Each number is 128 + 24 x the weight over the matrix's rms, rounded and kept within 0 to 255. Layers, rows and columns count from 0. Numbers have three digits each.

# layer 5 attention output (transposed), 192x192, rms 0.0976, rows 26-95, columns 128-191
141149138137124128126121173153112094189164119118103117147122111185106121130126135146107161164096132177121086172185084144163145095151120134103124138103102165146139080161127139095127123109079141
103158149122107144092123124114180170146144145111101139103145083163104122122120178127131141126090133128081155114094138131115134156104080112171166178091115155101132169189134098090170119126154161
112137131113114120170075130119147139101174106098099119104057120153093116141073118125127109139125108144168144163156149135105131104119131127095100155169112113108122141130113144147106109160100118
192127131117136145135156107086101113060103113077147096090118107175139130151124145114097111114124109120099121143112119143138122157101144144148137143146127071147132112137116120127121168180147142
141110112134167151130070138130127074127137075077159141127135154120137103136137101141123154146129131120136147194076093124154162098125171103081117096088127072160140160139147125133111149135155116
075126104148164126176114096115114135139156136175138135139178130132160170082120093125102077138117122145132117077109111128149163182149097140157151133114131122098142172132140096142114107211140129
140146130132124141146124089143135116143117093138123104104069111108132146109130126050083149140132146152137127113139115135109094145094123153137168135110145118130122120087117137112156164135139129
194119137123095110171055056150148127089165137086101135134168128111148135146102166139088137134096153099124093087099145096137152117135122141135153126156113132187126086136150130114147107121186127
110120125102129099142125116138112132134113187157143033116130093141166123077126083126178127097129138110156130124132107077113124157181143097171134146074152133097154134130125149146176138127120139
133127100100118142067117113096123168106127160130103147177191150087100142157125161169106150118156104113139127110131178108167102132098144138143169136151191137106077113115126108134143153156084116
183143131137128112135107123146135141128159125118134132140138148116103108093126131097130165090118165137161142153157136145133120088117146094098138117158134163111086136104120090161083117095086109
124160159147094124141164091148128094114150130129139131107124154093154167142115127106138099144120162117110103066156092162109113131156133125164140097109141136155135146148095183109136130187137096
110121079127121110136099166098140124082149136095123147155211118087121121149128157090124120127106124115091091149126156142144206070163165102113079166174129110134150177088078159109166172127167185
089142121130098082081129128134112118104125113128102140160154117129128101110142136154104143096188171161137088140108092090125154163130121128142135085117134120142136116087149127129153150095120101
134110139123146128134154118130109177145123129104141143171096136138140138146180122192178176110129130151159131142095135070161080181093153121080120172105138100120103117125110102129251117153182095
063132132139172138121122108103094125102144081144138079149114125112114128112139111160117148128118142142099139170121095131120168122081151127120110155140102167124078132154139111169125129126118120
131150171095083152150103100078129080102133148121157175102146115133118112124134122144123098148128069120152122141135149138130138127102112119132130153136137110133168155110121103139122097137093167
147125128135115123108181106119130110131092141125125140172109143176094127123086185111158073131121103069150149117127091119148127103121119120103132142113115134091133126140105113148138119130155137
126137132159148154122117187144166141114136170141152109127063108118143098159132157119112128143137129134129170159065143096119108112135151117135106120176138106121079110119176094105141120137153105
093118122153100166147090142168087091155099115128146154151166095071112143182150148112103131169122136123088150113132121121095094136118101118136117101142102132149088137211136092133158107132152155
173123176172113130141155103143129117158095091153091155111086130153138141112120133162094106146153119119138105095161120080178124090136199134089087102113155059127090132186096099131111169128130132
068158167156130085109104117146099098137165183149174150127147165173108116124118087134181133159115101106124132165125113116143124098133109137095132164081111105117138119164116152105125155132116096
094103066129134125191145087141106135101146134152159144156141117111176105129092086104108168064174150156131131137142117130175129111162111128115201081109122118120153155057100145161146151163153103
117069124170070145110077130123144115125115146118083134107123169144166132114099140128106097113157137125162131097171140135155137139155130137127095136100137145169123157170157137111147143144146119
159133121103135091122097151191153125165133121187141121102092114134116083100172118130137131131124122149121101140111102075110096130179167169140150102141140102167132125168105156139123118159156132
105134121105164156077151132147108118125121138149148129161140148131136122091131123179136140109130125147050126143096149129093149125137062135139152121152167150152102144116147140116106132131142138
140198140118102125110092141102065120102145150138130115118054143165126117132112133121120131160140114188101083108101162117132177091120101124079129093116110159131116115148123088125130165124139205
062120103132092128140105118151089119135111112161105138139160161144164111125124149134155106124142131139182109160155129126130119145095093143095139129168136122103100084137170090126114090138161124
123124155135166114126091177074174167084133092140133137116093158137158107115090129146116153161118107151110130120134072148143171148154134134132113103113078127145153168115083136154143169128142140
146156107152104131170146086134139147156123142090145145152154137124104113109112102140135116097090125146109125104152088109092106118151079147127164095114136097155102183112090175101119132112126114
112159175119121136156161150184134088110088188085099138088087109128130114136138096089135085142174095139131114119110137161129100137136098129139169170110183139121185102116168185117129107143126100
108145096153138101125107076145133154100111172100145161136150096132122165102128130124125179132161120059097151123087147175065133133122141174105075118108162168179128120151088081113166136111091132
099143148160106089079114178123111058125131105066080157106143121116101132126138147140150116132101089121140096198140137086117124143130114087100165130144189154138102198154156135152140117109148118
141168126113137171135128155114136083062101111137108132141142154103115127158159108125158153143127172099103151150108109109097091106125118142139149168077180139095104132059149152140166093092081110
112134142143159111115143155107101083139170166149126097142099157111153150178100137131098177107116097092128194129142147136076062112163093143065088146139159090126150140185121144123169159105104159
098184133094084129121097145108085123093183136126134123114136137127144145105082141151133084143145107147134161123056134134142116117101101134143138117159195132129118114096098095142141147188165090
089095101132136117130144118126142138104139132164140149133123126152133134162156108108179124111157131131078130148139134126106147153080162086088101134146185102120154084145086122106156098139105106
093156115143134129104124103160091151090134149079132138165085162123118131134125142088141124130125119164130151115131137102158117111072145153118174079139130140115103145138161139132121129142148134
131095172161163124143111081117087145061113150134188112107128108100131169145181144136083084108095152128153142131111122135192174123105130051152138148126146113133172131128081078158143103146137077
174160138066093168148138098109114122128144161150091095152077139143127147117129166084095126172093143129127097114143100122115123138124170084132195112176099136122122155169146087094166131163110078
148111148079097104103127138076110075136125163067137100141148110115165113112151183109163126119087155158143087114099159142128116139117128105076123152152145089131124151088129096127174101120168155
181162097107150128122146149155135158142143119122125117122160091110120066088160101071123110119141150177118105142112143121097089097142135135167133149135121112110091121107155171121114130114176130
169138073139146137122116150125156097133190142142134108084161148126126107154151104109191160101124128116123171133084115060116090162121143132135192065120161046124160160116148157129108145150194130
105119146161114131140130113175123167129179121109116145141134127169137133176096173134146140150124127111141164112159165143154134198113115152115115145141119166117131125077136102110141142141097124
121078130127084125144130113129083152144110105152095129160147124110141145117155160123122081158155117165125116105129144183157141084125131077109121129106155106106153057147111168158115153123182144
130153165143130161086147181112129079124181085127140115102112159153134156129189122164127133093119145138114132111117097090123137187127192180175123123100126139108119076122107107084166151096114176
144097140110123146128175125164141121097166129093127120103128106134125109082138134135118134122111122098103133145148123101145115144140122151121114161120179153116126121161128155153097148123136099
107117118092112116102098134101175117091090204117090126120112197059114109156133175121139177117142089114086102165131150144114118126126142143092094089101126132195165142069106104125126110188166112
096122110070148116117110117075118094145139118149137094164130095122142105128135202160138144194104144122084084118140136122123112090109128133126158123064138067138169101147168133147118171138116114
127071130154094148100119108111134085106135147154121124113141129129139119125173118187156110108108147149176159167171182105112119128152132107132148107138116146091132186117133135130126132103071155
106109132149168130129100098145114148118125119115141116110143115137146121132153167102125184100117121129125129162170128121144034117097078127128114122089137114080129125142146105084122137129130127
095116127139155139125101100148114117065086171153111138155152147135091122124155090173110173059169144138091142155200125141121138105118127151146124128159057159168091149182152123136155169139088167
094123158088133180125118140083179166118170085096126119161126138152145098164118109095118148112093109147164156090146134076094145172137098150147122082100110126151125135106116130099114134146146117
099114104122113164140127135136168106156096115147117152113138101142137094111140164180113148119114123101126148134153099110107109106117144143128107170170150071141131119095112114119143138102121153
135110119109134117098159123117119150062141151143100119139118116175108125129132124127111126099148112160121109119155160108094153121112109138130114110199129112137130077172149152155118117130148184
102078162102135087179099131077150090174117143122118134188122142116156114126169110134149093151121096163123111133129155129101132149134082112106168107111101136168131158124177178125092137157160103
210097130104085126156156135113182080166098080135115142117146131115152095125118120128160132156161134113158122087145126120129128163162150117135152144109106149122155119166089159111176121102113128
102157128090121084093122154145102115151139071101131112147150144091125153115163121167119140146174104079126120133098166128098107084114128174129095104142147108109128154077120144127096093148188161
091160120134122145159108082155143109105175165100110126134151135101124132079119076135184118100143111098133145164125152120108126085111134143132059135064124158105114135152135133131129114131111108
130133131112173116126176106090099074106123103121083094131156075092128136117113126133177143113115124112163117112191100117127096065183164155131094093092133184131106094115145116123165109159161124
087075111126132127080142105164117132116099127139142150139114116109128170143147130098140159157116106096141156182059141096129164097131091106143144121107115145125122173080152146122090090121140121
097153114115124092112109136114115091132109125122112144159101121178150159142134106166122140112173117119088118137144128158134129119111151118130132144136126098062136075168101133172156132090117146
104148102118157158124132120108151098160148169123117191104110116151163148105076153127135075102152133109194135179171063118174109106142112135125114138144117107162153121146131105084065112160141145
109131137132113123115122142111097117188164123104164172098117154117110136151119134114132127111140136128141117096143107100131126164146148081096117148107144141144120144128093118095161124125162152
088163125162105125153157123114132114159098132121156133146140159114092116144121138138168130117131056099086149112134092112117150117161149127129186159109128123125138123121093107116122120153120105
116134122126171110175135101135139149107149112143124115115093129106146129158133150149119128164111136186104131120128160114113117131142137125116137108132173165130119133170145132135140108088138118
146163114143166131144116081090186113104135125135158119134127136148148129127154101097100185127146152114119137132153109189124163073146110101139128079194132146143105115089111140119129132141134104
120118135155152140089151126108110141132114150138146103120093146178121121122142160132116161127116144081137133126069140129121054110085106131172069145104127125129113088114147086174056128122115079
148112133088148088135189123122153104115165148092159145153106148122117184106101155113118153138153136111152099115098160084144124116136138117145094093104132119117110105103125135131162152145141114
143144081114160107145060132132189172135113084095173123126132112141112111119134110116188135104111114122136166075103128129143134133185104094126139153150144170115143152149125064071109151133135135
# layer 5 attention value, 192x192, rms 0.0898, rows 27-95, columns 128-191
170134102112142109132099142109083113115097090161138105080159132119102147133132148104194069076192132137141065097167144166167135138113152159099178081126115146127120120113081156111116099089125105
107111135174141145082200117114120104127132129125164089150164142119141086131140097155125105120132192090082139141160091112160149157138149153126107132106122160126134153091124106137114087103112108
111118103169088107071157161126138103148190171183116132208123175095101144175145150157131151152119101105130126174114117132140134148148146073111140172138139114098125148111134155112106095097146093
141114134149106114114174133116119135161092174134106159137093071144136110149119146122090141064126073184079181130180169160131108120151156116128171148141136158092103132065112149135120088141083091
139160100134119107100122159157153122166118092122113156155123106126105116160082136101109149114125133149132065188100132140142115123099118160155145158146133113101142093137166113109120134091111112
089151132135150204133108125124142146103114139086132119182150153102150165125112118158126107198165124085131123136089135089127132106161148119102100143155140094135146123179136073134122127118140155
096106158144117153111192140143122087135096151122111052089143146105142073138180125114147102106166090165126170145115120153138131185096141107116143139147108125082126109132094154164062117141105121
119163140179149132155172092150101154113154128117122140116139090093126101145147155090116113117131131130113120138133081195101148091109137142130070116146078120140128159117163119124098134088130134
138115157100091138191116103154136124128096114130099105095116122132120102124153116115144170166072173138168124125148143135135122129146126132119098087090108124136122125112135192111133088134177118
092114111156083141143141139169141147131072083136151115127118122088154118147152090141152113179104092128125128151124173110143105115151098156169145112097112121138101118112105154134121098157132136
137141133110139137096120179109113139153059139110143109143131115103123160131168162143097112145159119139152145183061100125160132151127137102127143152167115110134127103131160078138106087105123123
157164150155092097119174162144140129186137111136105097081133176169096091108128137155135106100120179113113105145109126142161096201088110152133154125136145117049147099099140133128143130099127081
147132171116118156138080151155132135153139118123140126115147123156100159117136122085082113156135089119150137170137172136072076122145121122113159172131102142138108124159128134091111127171095124
094143154110165165156121115120130097114138177139094078089157144082204160166108106115084133172123093115148197130181066176110082101130181117144143158169107102134127084147148090109083114141152171
142073116127105116127107152135148101127174115140132176162121115142092080157135130155094129105126120132135073129089133113129094148143089138151154137181140107140166137120141119094126168148131117
144174087181115145121150138140129174130121143137120112110123073124100105128113132068153123086124155174125098130156127139152179147124124124135151098140063152112093179094121158122134126116082111
148159096144133136165103107122112147107135127111147131124134132100163130119096122091136141129085141155152105151109146155130140129096156139156134143099122141128073148129169143122128130147129103
148093155095102090122097134097133104105122099190134122159110155147108137160152113134159119117088090147133135120207097122141118123113121111138148098132113107098138115094104114118076123141129109
117157133157197139103133105139135159110122120104133081087102123191087058155132121148157097084142132135103105144135134136157181068140092124107157082159160104119136109139109126152121139157122136
110147118105161133146136125081136143098096140144142122137127153062148116134144151100104100146128142089133176138101104135143129151102106136100119161124149137151144135112133100137127115137138131
151146129136153119128141108088152140108106115144110156141120094092148137163097114111091178114115121116135102121146133153083161131103109135175089141105128109130094100104110095124121143090163102
120130163087146102114110117125114125183113131147111112120092094150105103167151126124085135149126106154166146129132152133064145151144121118099080185081117142159123108166137114124109124097101101
147156105092159110099182151154094093092096096114164133085111178095101163103135132152098113139113148122075128164118161151108127128092105132111122087111117148084130129137095138113108121179135109
109083139154128139100108089096101152126146149130156152191143113079121138146162101092124093131162135102128151128145104125131173095144097102096136105132112155106132129103138096177118121091122166
120074096108097117145113130123113114162138141117094156085153157142117121086125097136147151116103169162155115131101095091131107177127143138114143104134123130115139112144120157133139149122102190
105131153108086131117163149172129144156132099108166094122158158133133131097106111144098076127153168131116128128127130152128097186112136143149149161104129122120128123136114132100107126170116093
165137112089186146133123096120153137072141133100173114107142124080102114076096134106115136139130122120107099107137105066116143139166129131115138158097074126143116118111092121111132169111105141
138134142129136115125147120092105113172173167104112112128141112112083120138142076126105121135128156090114138124173109102127142148145148159097153148117166130092107134139177116143123118094098099
100116136164151137111139110092111112106101121125099136147130116132132095130144160151126130136153138136140084170115192166103135088100103127131150146178132181126151105126093143160096124145124119
135157121139135130115092091097116180107090105135132129129100112123118173158099182143156163128110109087144127147126139148144172107145125121162096081142101108118079178128160122119140165124155163
105147122096128127161187150151099104137129140174113118106148099152115124142128093126119112129116123138157101132155145134134162141118115109120155181089135118110119130134163129119121148093137118
109142166101119170121128067148137139118089153079142145110119119152135148194107118143110121105164138160123142078128107137125104095119119154140104093149116121138107109145110103118147115163145143
128069152120101131125109106161123134124166143074135147157142066136121134122122123121166134110149108175181108123125109099128132122138112087127114106183122130156116138105113134102078153158137159
167143095153126129093137142167165152103187115090162113094142129144156133092143138123162092155136144111103074117133089145138135140122158055158125145136081162107095087084137144130128154111124114
142113120165149177120138107096157157184063137120111121129173133136114154172132077130102145150123142148133139133142104140139092128140170121063160111123078144105107142135136135121076106076108096
123133141122149114162109118111113086151123112139126142138134101143129111163083125128111133165125155128150098097152077085129112077141096090193113130140102124125104154098161134163119193147153138
143089147073139157105153116111133120138141133154123097123130119116152128107141121141077107117109121107120115103137126118118104128167104121111112164108145085132157135134102128115136140112107132
161108112129117118136158134104099080140141095153114116148121149118142082130098122120123147108084123181125070120136074134156092159135143133141118122147120153088094155095177148135085116170138116
110108103143099130109083185117175108107119086149196157125144142122088133116138109102173107139105109161102136154087133088186140166100098134137135103090151111083132113125115118114081113122159097
151123123161124159132097123191119179133090136119147141112171179131107143131092114125144099161112126143132119129113095153131090139117140111113150108127111152055132086126095168132105130187135068
122125141145137170128103096072137136130110130164159150127099116148122197109103125130132125120138081110134097116149157156135146105152129106113171107109139129156142107135091090159169147127119119
120098135108139093127125107079117144141114164150118149162110126126134157142140130130117137125141112141150132113163061168135091105135134147166119120171152174115087096096126125166144147103116114
146145111080134103131102146126158085101101103133150131152134137107127110099138118134171134125129118167164131123151107136098108129101102132136106098107103090108114153154074176078123095120113111
130152132171132122134132115091142113121145125116174136109186181099116117096083125128140117130133155106123059119093111089146116184132152108131128169115121127113121131111172096130120162134147136
118096126104109129167099120128117138172153179091106147147152111093134122143125101159166145141169155142102177111192061098137090167141132149129134145206155094131149128140192129122100082117153152
089134072110133129142113107091111120111068085110110168117110149102111162153113122161128180141137113202165170132118118145138099154078116142170120068165107140117095140121113125103108136119142137
151099148138127083125109132096136142159114097151140109115133138178127145141152091114145125146086122176159116130089154136156102090111109144090153128113134148067070131157102162132123165183081091
148133081180132102124123120192138171147136130119148177101159147088093149088144082100117112090132157106117107100094144132129138174112110089117145150129109172096113121117099159133142157109120113
125139136122088123175121103167139138153121146113125148130144155129080137117122130124141092173148125145095081116158118108117099181093104178121154166128135123141144123116137089135136127110140139
140154132136116162157113124118115125102178085149136149120121120125131133147116110157145087159123092130142118066162116114103128132119148170126087155143160153143140129139105108118108132117153119
164076150105097119117168132124128133167206128145150089103094086113128075114139145102132108121097130112096118110168089099135124129126099150140115171109175124140138134100145132132111149110124089
144070139125134166104115126147112108103104173132145135090099122071131155108163108179131108139120172100092131179129155173131153123116117152118176120194161131072130116167093133134128123115107143
162154145146140111148127107159131130109130137127135105171134172116122155111160111118137113143121106105127132120153154107105145111121074084101139114094118180103102139123125198141128165164126087
139101132130135141139130092138126104148162140103177106109138178115137128097158141138125070135123182108092122112120093106174100131133155135094151137106135188137158195077131126122124157158090150
136117070118135132074170127149101126094123108100130141066167144084133134087121106120130143110123145122103163094120101097125105142138146139146121134131147160103158111139097128145114162138104135
113161096144168134104091147116119130124111124115126151088139172131115213125134142116134154169148119091092167172102159146101075099128151134120126089124177112105131096152134081129142124111166145
126080154127094148111102118125156131134122169104118140120156109144151130085108127137148114122148137166155136102141155116108143128158129096096115147075125151123126095173114193130135147134129117
120130112144121144132139152142107133140106112133147098090142133121116137171133142118095091140146137129127098139092152130124173157103115144170164140166096127150129106128098113144138138086149200
122126151102057140153079098157177173125137193115138102119112158119100132153162095119066119165119165142132148143068152128129179202112140101117101181137122078140133080150097122133124133129122112
172122118154143095122128136101131146137084128161133135094111121196107122162134128114175134096116113179116103123161167208099126088112130155127143087118134125128105125126086143136108167136136104
133124134150170111141118089117146153163130100107136143112130090097134086133114130125136164161098130097093150127141116081145129109152120149062097136071111126188116161125164091084091133159114121
151123082120074085128147177167094153133111133163130158173110127123122092133147134111134136110084111130084136119091132136172142175111110125135186113141109140082133135112141171130138110113124114
121144137103159117103166151136133141131073129132113114115110097089161092142123168139128109124136125140101164169097140199133136094124092148113132107160127115087135121149120157134113142147172096
102105111179122117146094098124129101106152122062122124088123119129118119113120126093157186120126152128161101166068158105121208109103086140152077087119151124122105139143156185136127123118089128
144144124085125154127125158164128074118160104103117105101208157115124119111132116120112128114169106127147130091147117086139120179124148096149134176101121101139169082128103082131114155134142145
106069138123073097113168134134138136142113139126090117157120138127154112139154115155136127134079119137127163143086147058114116205098151142086124192094151133104139105181120113163116126094135133
135099098147103111150129143132144120087134132147145133143128149119119168127148120154126104154084119113177111133158168093154178146129133147143127123108132097144124171106129121128164144139150154
172168164144113127134083180129107146147122127171080118135143135119138149189105055085136101153114124113129142118146104155107134147112128085107144145116136109118162129172134070126097143114155094
124129137132112122139183143161076107108152124157134130133086134120174098121113171123140073134128148118121153148173070137147102116083137171124139118115128133134126136076132154128096126079118159
# layer 5 attention query, 192x192, rms 0.0851, rows 96-133, columns 128-191
125111142122159120138150124157134081123100096133112140140157151126139114131091130151128144163118113168124138123115086172131142148146096128106158147122139092156142107109158101161099132157125125
159104130127148127118148168093102139105151131081121142126116118114119171127134100147139127086125123147091128101177138080100093153109165109127143127150123059125144144148169132132118111117154112
136151136147200177141129133131134110119167120113093124122154110140113146111081120121151131096101181177129163133198144142120080158111165102141163129095159130093158104198135129126144115110160112
148122133099187143123163158099199137149135114117136124117112122123129121098047119113163170112127151143128131148171151163157102128169155157147151121160139183098132066120105100120151131147145109
130098087126131111092167131143105133140122121144124150093122163103143133116151129129137148190135112136136091162111090142116149076133103142132072111144125142118133141107129117118089136153123126
113111124143127143145085158128107122106141149120121119147120103117139150081161121101125134102113108150091168079153128117134098154137093063135120114124146106134149145147113152153122165137140119
135111101107117094157117119152151094148124111101132103147103121121114138107151133125122124172113111103117112163092135150160134115175138151097108099166148064136098147108150133101092160119118152
154113120119171169149127148074136131121164135100096102106093128126131122096087117129171129079136136121107145117150192109130104168157170128132148114153157101084123068179123143141115159157150124
086116132144172123142123115134106117111118174117120119106094120112122140086116131142132110152119101195094145125117128151101164165118113104159133118105162122128155138108127157148131143161164129
145136135161115124120126145153127169151127160100103132148159092143127135127137101144103113125141097091112137148079109100154140102154132143158146142079136129056107130149147121116150115094090111
170148135060150110139143122130186132158130119158072146132142127132110128158110130120134085145118116159148154151065123154135092122179122144136157119126120107110138121135127148135100150093122092
128106092211123121117074153140128158134150144107112114111128114119185140085144116119109147109110094188088141114151119146131172178123117112160067070102153126133135151114159109126096180142148131
120146138160109101147141115143130136163130166090128149105100134121150151172109111125122138144137150117158111115085096146106139128121080181124120146129146118119169139124140116111158117113112136
127155150134112131105119121110102140107136123130117129121162106121149156109150158133067158117074136130092133129159092129146147127112148123132122120150133118108111123128130114107119117123123092
106110158145113136116101154144061117072130181081176118153126115103159129093167120135106105104131104145070154067145147108128114163086138090150156149112164080122129137138148135097161123130119130
069149135088188132114147131130138105142139127140106091082114139126107105147114137106187116221118155159126114164111079140101151152153116148160181134143132156125155161163081135144139154124164131
141149113085104133115115093126127101074104131123094158149119077133121129166130143153113119088101147146135113148167139142142096112120140117124145161174134142145112116095125123138158100105122125
138106133099097099114145139124129098144126120122139160129114143133125096178130103156112103106175092090141106135078138103143150125128118147151114137103110122126136151124140120088126087103117136
137123121147164154124148142101113110125113113138105150107171120142092100158111122140126124149151101110142113166133139105098131081135138156139139130140127154105157089152127111093095128161131112
157124175086054172096146094121146137128131117097052116106157130150127141197150141130098134122141110123134141139135092097136089151154128142080109094127081122091118116146142144164119133109091099
151127134117105147107177147142147146167136110126148147108126141138115088142132129134133100131151171068171128111100155110128124122148124142133156171108118095166135113104125129124153112115137106
118163086111170148173156118146142116138143147124072167109111124097095148140083132144157141133128158145181144188121142159106096108144151114145115163129138112159168113097123153171136132141180127
130149124180160108097109106114116116103088093138113139151135126156135140087149131134051143086111144126140136131154112153097166121093140127124128169154148112187134127124113091064152111130139151
134107164152122147128141140137078149113151145134151115136155144163109149164139115128136061127147168112160126120132122110143113141098149145162151180085076128065153118164180138098141157080137099
089139182123143198131135103125124114095151132089129096136136147136120114115140108141159147122135142170089163105176114138175105177138155124108159150108127109079113074146142132142176134108129106
117131104109178168135157136115134112127149135116099106123111149120116163074125118131149172126122142172121171146092109143116104165160140110133117142134168110141109156113149138142099141115196111
152119167145155114119180136111096101140125114125092182118171122132108127159100108141134093137123119123136117135151062099130129104143126125138178173110106106090161101150145128137157133106141106
164081114124099096106108152092155167166077134116144128142062109109163115120132134152098146145126089095110123117081133130140200179145089147121091110132148137122082114067106144159139120135068158
125116151071152100125148124125141085108139127098119111124123146124111101135120143121167145158100121134124111109165150144124112130177147131075183111180115101111123162138117127118143139119126098
128168143139141127133151100140141110133140123139109129119124116157123092153127116138118127156149127130153171150103125147105125138155153158126144111100121131100136102129152133121127146115093142
109122113158112144085113160120121183105113158086128115128101118121153152081184131167080098121117145142098148079106140125118145189114119133152121117104147109107136124084151100117152116110119148
081144132113126143108114137124103130136118151118139113146116130107132128109131150144124125146124138163094130111138114158124148155084092125142113111088128152149136142078140116130152115144130140
107109118145044109115132128130108141126101133113188124123122114123159119082141141114098140161110128079107109141129112114134181104122100133109101137141137123122095138088129116142152117135095144
106145089121157125157162128148134139134109137143133152106107132137072130152114108107136115129194166063179132116177121148125134135107140131157163164106096162129173088139140142103150138135146143
102101119142086157056115132155104086144111120112163094108155124153146093119177122113107123160159131091130122103122109129131162125126100110140090160092126144127119103107115120123141152129150117
138124142152123145078133170086101166103127133129162121124144110148157128097138116148094135150140137149087140135171105104136144118099160104161126140092106151078104095169132129123129149109127083
164112122109186083113147128127135133150135101129141181157100124118170111165061134145156131097107134143174099119141126144119139128113124133143161148158125123134119149061124110101146101098141116
149137159108147147077098163115111132119129134078155105173133102088189129098132110158121149065126119152079108119133117119185173131151102136154159173105143114137108157088075145160164080096176116
# layer 5 attention key, 192x192, rms 0.0815, rows 96-132, columns 128-191
115108145116111125128148105105115122110153134142070110169151125124149122138079128103127131115145128102113134177160128142119135122113124138143133126095117121077095132105123120119140116125112151
119081144144090130094091137143172078107161170155086091120123104106150156138090133151138147134125106153127126149146148190121142154131132130114154098067106126147100132129122153132153153134135119
186071120142121147145074093109121101080126165148131136119113140105153126186146126098140105133161108131123122199111106142163098135127104100096136129096125140142060109133125131114151116136098161
109103105162086138146121079105138158121136142152091126098122115104142123142103117138130083146192107103146147135136124149096121118168116079135122110123132116084067119126112139115180101124114166
062156138137086140105129157116150118152165118124111108155124098124111124113120102170112137122087130158121140125148143143067147116133127126108127096119103112141154155153135132114142144110157072
149101126113137120145131114132117117104148172141123126094126147154126155169060136122118140141114111137113114144147121157132126134142096144138136087116113165120086177146116123168132120118134128
123163158104129104121144145125152140112161146153105138092123148149158158098136120147104137077120127169146148075113104133142098163137143091119131130189114118101143119105104106121103112133101133
191077112124135094133073120146142123123115120152145150131102120122126120113175134129132141134171101119148113174117072138132136119164117120130142125129126133175093126120087154125155122161155136
132112143111130113122099113114115147131144166149098128121130134121174150134088140082129125111099103125101102137133152134147125140126104154132116111109136131113097169144109121134133142123117160
131156130127158105099136150112135139142136125121148138112137147139097111136194151161137154120089136134138128101130111082120153140102136136116120108134120121154167133120136136142119126122149090
139117121162108128142147099125135128126139134158105123118117121143138107145120122157117118114183088079093114143141159110117142120122085098110112103135090154087072125122096129124162116106100147
147103109122134177093123160156160147141138156154132101127180120141135137143096148119172143124075121158124123112165122120083138160114149142144107111112140155179126166164120138137117153102174080
124150120130127148102125131167138147152143090097173124147141123115100132113156132154151160120104131138146114133124138113119125136130149143134091120152164132143155111124130147126139133121128115
118127109114090146141127106107149126097162153158111130121124136149156131144079116126114133146135116143118135137146144160113100131123110116106142129112112129097112124116113130130156132131101143
150094143118132132150126088103114100086142160139091123106124140145136142156072138097113133099137115120111135144120135153169111131139129150146137124113116127101105133104121106136110135142121175
132154151107087114115107107114114120133127102125143167156078128110126116142152114084167139115116107139153132158136124137101117174127105085105133136125171100111139149156079082121131101147133130
137091111116129125128136071107078129099129166138129122114125146120120109152095091062124112126177126117147100136115138136114132120124099141113120139168147145089127149150150112169140113162118163
125142138132173116120142148130133134144105100100153119132123116131107138127198146140147141138119134120136122105110112098126133128119147150117134139157127118163144129128135130124111139107157108
111132127131145124114120148131116147146138111109137130130123113117130130122188146172135121132116140140128133119107126104121136107099132100151126139115139108158170128135146126132122122114159113
118158092158158147126121120126148092120149111133192160161113129129105126172164087172116166152122154081089114159114137109092146100110134107114124144148104156107130105126147135125176108115171117
136126141155098136119144153137133115134124110120144100126145100125112105113145120185126127113141120134095144119139144136132129113124158147149123142121135099129136105128125148106104140114111092
126092151145081128114103076093076135120147166135123099123131122102162145135094116104113107142170110140109109147136176128141114128109105107111141113123133127096102132175130141126160142127105133
109107145158100169147113143152137119124132138141077139155161090132188171124046122131122110145089135155136139119124158176149119139125135139137150135098138110144148115116109142122134121134131117
162102127134139135129132120097109095101130096073160137120109096115127125154172125106137126162126122073083159140112133109126130111173110149143115070081126136142098070105104138109112099118141140
111090124135163120132097064156117121090077148143151161097120147127137122133128120089129123122168111103119134175121109139150144127102158127119127150112131147113105132102101125138117101140132186
139101119138124128117101139103120123132135165163105146122118150107168146119096123099134132125122104124123104155141138143124123126142114095087151127110103130119089144116127135136129140139131147
097136147159102132099115133140148112146146092116118112172112113123152135134143118158139134148099113170119135133161151139112165129105125132112135068084116123146129125144106160138145118115145088
124142114125128107138179170142167157162119100125155108136144141154093076092126093142133153117116136133134083078137099113081167133143162137139111143193154120149156131122103107147120145134136083
124121139134108122130124097111118144105137148164109134104111120148147145149100115105118127114181116135142118147135132177118120167146100126118135131121134125070096132113099117144161111137111164
143126143151136121111110104171140141164092093103163130148116101137138120133187101159157112109153132105127107110130123106121162112110150133136093140146131152141125094131109127143133112114103115
148098136122112145140128134141131147099154155149121103125159129156138134157085095103145161130129109121117127122140147143119140149124148163134125119134115128117120134125094108116152122116123122
084109146123117137134143113127129130121129170140096112109156126151160124125068133074117132132128111133116121133147144164134128134120126156116153138103137134097116150125113124118138137124105143
074181108078119118135153129089142168158129119102107140113150166159130101088099113102128132109085153161161148071123119139130120108128123133139133128164111115121193116132107140124103125111110126
108127171170105123119131134158128114157088130090155096124122110121134137137121122134089154127115113140105120151122162143159158146137148150135143121115160081158148116151125148122121144131104104
117160136097160110127160135125117164138104092106166146125135131155117116121178119140157112116114146129148119087107103092117129128129149148152124149130148118161161121154137106125089121120143099
130090129126073133135139142102170094123138114134157135116135130133107085160168097146178121156104137117150131141131083162084181109161116111131142107115100145170128120135115122121121117100138105
114104129170079154147131111134153102135130130149086107150129105120125126145107090122131129139178115149133129145185140168076141169146128140095129120113161145101086115125117130126155148133108137